{"d_model": 128, "vocab_size": 3095, "norm_place": "pre", "norm_eps": 1e-05, "qk_norm": true, "parallel_block": false, "init_std_up": 0.0644, "init_std_down": 0.0, "weight_decay": 0.035, "lr_head": 0.00748, "warmup_steps": 32, "decay_shape": "linear", "doc_mask": false, "train_tokens": 82810000, "dataset": "wikipedia_en"}
Each number is 200 + 20 x the weight over its row's rms, rounded and kept within 0 to 999. Layers, rows and columns count from 0. The size before them is the row's rms in percent of the matrix's.

# layer 5 MLP up, 512x128, rms 0.236, rows 310-315, columns 0-127
102,223,234,233,203,202,227,195,176,209,183,195,192,192,193,191,195,224,225,200,233,168,188,193,172,216,191,214,180,169,205,226,153,175,196,168,181,225,229,241,209,241,184,192,215,178,210,191,217,188,200,206,204,189,211,223,188,220,186,225,233,255,178,163,213,215,193,203,241,185,195,226,165,170,192,192,208,200,215,204,183,207,188,231,193,213,210,190,219,216,194,190,214,235,204,200,214,218,225,172,186,178,203,218,196,186,182,193,187,209,227,165,224,206,203,196,196,219,192,186,193,225,205,212,161,232,186,203,184
091,191,208,172,193,188,201,197,207,179,209,213,214,196,201,203,228,208,210,187,190,197,220,230,180,209,182,181,238,199,177,213,163,208,178,148,223,184,185,210,223,232,186,192,220,174,198,226,214,179,182,175,221,209,217,196,207,191,239,207,221,174,188,218,211,202,181,194,198,170,160,217,175,196,170,187,190,189,178,205,208,189,203,177,137,202,209,188,242,223,210,201,208,158,198,231,198,197,189,223,219,147,195,205,176,172,202,175,191,192,187,191,184,182,213,187,175,199,174,218,171,201,177,227,202,179,176,219,194
113,187,209,186,224,195,198,200,185,196,213,221,211,176,210,174,181,203,232,171,163,192,209,208,213,197,203,203,220,210,252,195,215,211,206,189,209,192,195,195,257,198,187,216,186,184,206,200,209,200,202,247,221,203,192,224,228,199,211,191,222,228,183,153,224,210,179,198,179,197,216,208,222,186,173,188,193,206,192,207,222,226,196,180,161,183,156,196,205,184,211,217,195,217,177,189,188,217,238,201,154,185,220,192,192,191,174,165,187,209,214,201,178,186,200,129,202,201,193,216,179,222,192,179,196,176,173,222,178
091,201,199,199,187,203,191,168,224,223,231,182,242,180,184,210,214,221,146,225,181,246,208,211,207,206,202,204,207,239,197,182,188,188,233,212,194,187,197,178,196,209,201,217,190,201,156,198,205,196,222,176,186,183,213,165,192,223,206,160,182,179,228,180,176,177,197,185,204,169,233,205,226,171,226,218,217,236,219,222,200,186,196,213,213,177,221,217,207,205,220,213,194,209,196,238,178,200,194,212,228,212,241,180,169,218,201,209,202,182,187,201,172,200,185,153,204,193,200,231,202,209,188,216,225,221,210,180,199
111,176,206,221,174,193,172,227,167,198,208,208,221,166,205,221,201,209,184,219,199,183,213,222,216,158,198,192,206,211,182,212,188,182,208,203,202,185,204,193,203,174,178,194,227,210,211,202,165,226,182,218,206,243,190,203,197,194,221,200,211,192,186,187,181,268,217,200,210,203,180,180,201,183,186,193,184,183,191,186,228,241,209,197,199,197,244,179,202,177,158,197,193,204,208,203,189,207,209,196,171,272,198,180,186,223,198,171,183,180,197,188,202,197,207,191,167,224,177,206,183,237,204,181,243,217,181,191,226
092,185,171,202,184,176,208,201,227,194,209,186,194,200,234,191,225,216,249,181,177,205,174,203,186,204,219,215,213,198,160,195,158,188,185,201,234,178,228,208,184,217,205,184,201,185,170,197,195,163,190,239,171,176,178,191,196,183,200,241,218,215,185,211,205,223,209,231,215,216,183,199,204,211,201,193,186,200,180,227,229,179,200,220,171,170,183,185,206,216,210,187,142,178,231,211,187,212,216,234,209,215,175,182,202,235,196,187,203,206,174,182,191,186,193,206,201,187,237,200,180,234,210,204,183,177,231,174,202
# layer 5 MLP down (transposed), 512x128, rms 0.243, rows 310-314, columns 0-127
096,222,196,178,220,208,200,204,207,211,213,253,198,231,231,198,204,146,219,185,233,175,160,181,173,193,179,159,181,198,180,189,201,169,232,178,183,204,218,186,184,164,210,194,202,197,203,233,192,191,189,188,233,188,179,197,203,217,212,241,196,198,200,205,210,194,199,212,216,207,177,210,189,187,227,164,218,167,204,235,193,190,219,183,185,217,192,252,188,212,224,193,210,211,205,203,208,195,209,239,211,192,207,213,202,167,162,182,215,171,208,187,204,195,178,208,210,222,210,186,230,201,216,203,156,169,207,205,200
088,179,188,182,189,196,194,210,189,222,212,217,232,201,206,211,208,214,208,218,171,211,226,202,206,173,183,222,208,232,218,192,200,222,225,225,229,178,149,210,202,183,191,212,192,205,187,205,172,201,222,236,215,149,169,189,198,184,198,189,189,185,193,182,165,229,188,206,199,242,200,181,219,260,168,188,193,177,193,177,185,170,192,199,212,209,194,183,184,210,193,202,219,239,188,189,253,189,196,240,206,226,184,191,200,177,199,227,182,220,185,171,208,200,197,206,228,161,198,200,176,178,203,213,202,171,202,200,207
100,191,191,224,225,183,207,249,201,231,179,196,214,212,207,177,209,222,198,193,224,237,199,184,231,217,195,234,197,218,183,194,208,207,208,215,211,188,214,216,223,198,224,226,188,181,210,175,228,227,216,197,192,197,180,211,185,242,177,179,197,208,206,141,192,171,203,196,192,196,226,201,230,195,202,189,220,187,226,211,216,203,217,223,206,161,149,199,199,226,206,191,218,191,188,160,213,207,187,165,225,185,227,189,209,174,184,230,191,239,170,171,162,186,205,200,174,205,194,208,205,238,202,173,190,198,203,197,184
091,244,188,211,207,196,223,201,200,151,198,200,206,225,170,173,191,194,187,192,194,192,208,191,177,236,199,185,208,208,183,169,208,219,155,247,180,233,225,212,220,211,203,174,195,202,184,185,171,210,223,204,191,201,231,178,213,210,199,177,193,209,199,153,192,212,178,201,219,208,193,188,194,219,212,207,181,257,218,219,183,242,221,205,200,182,233,172,192,185,187,171,197,227,207,230,235,214,225,196,176,216,195,191,222,198,205,200,203,169,235,171,208,213,207,224,209,184,203,174,182,185,197,193,202,227,218,169,197
102,186,184,167,205,232,219,200,192,176,160,181,204,182,191,209,150,197,176,203,185,215,176,189,244,192,228,216,153,195,214,195,205,196,194,232,177,200,208,198,174,193,172,206,203,207,173,186,163,201,160,175,219,203,202,226,222,201,177,187,191,209,219,191,235,193,212,221,212,173,218,170,182,189,205,225,187,191,202,192,186,199,207,185,197,181,226,194,178,222,227,199,199,215,203,196,177,221,189,216,188,212,225,235,184,195,218,229,191,254,176,228,166,184,206,169,207,197,203,196,223,176,181,176,203,195,218,224,236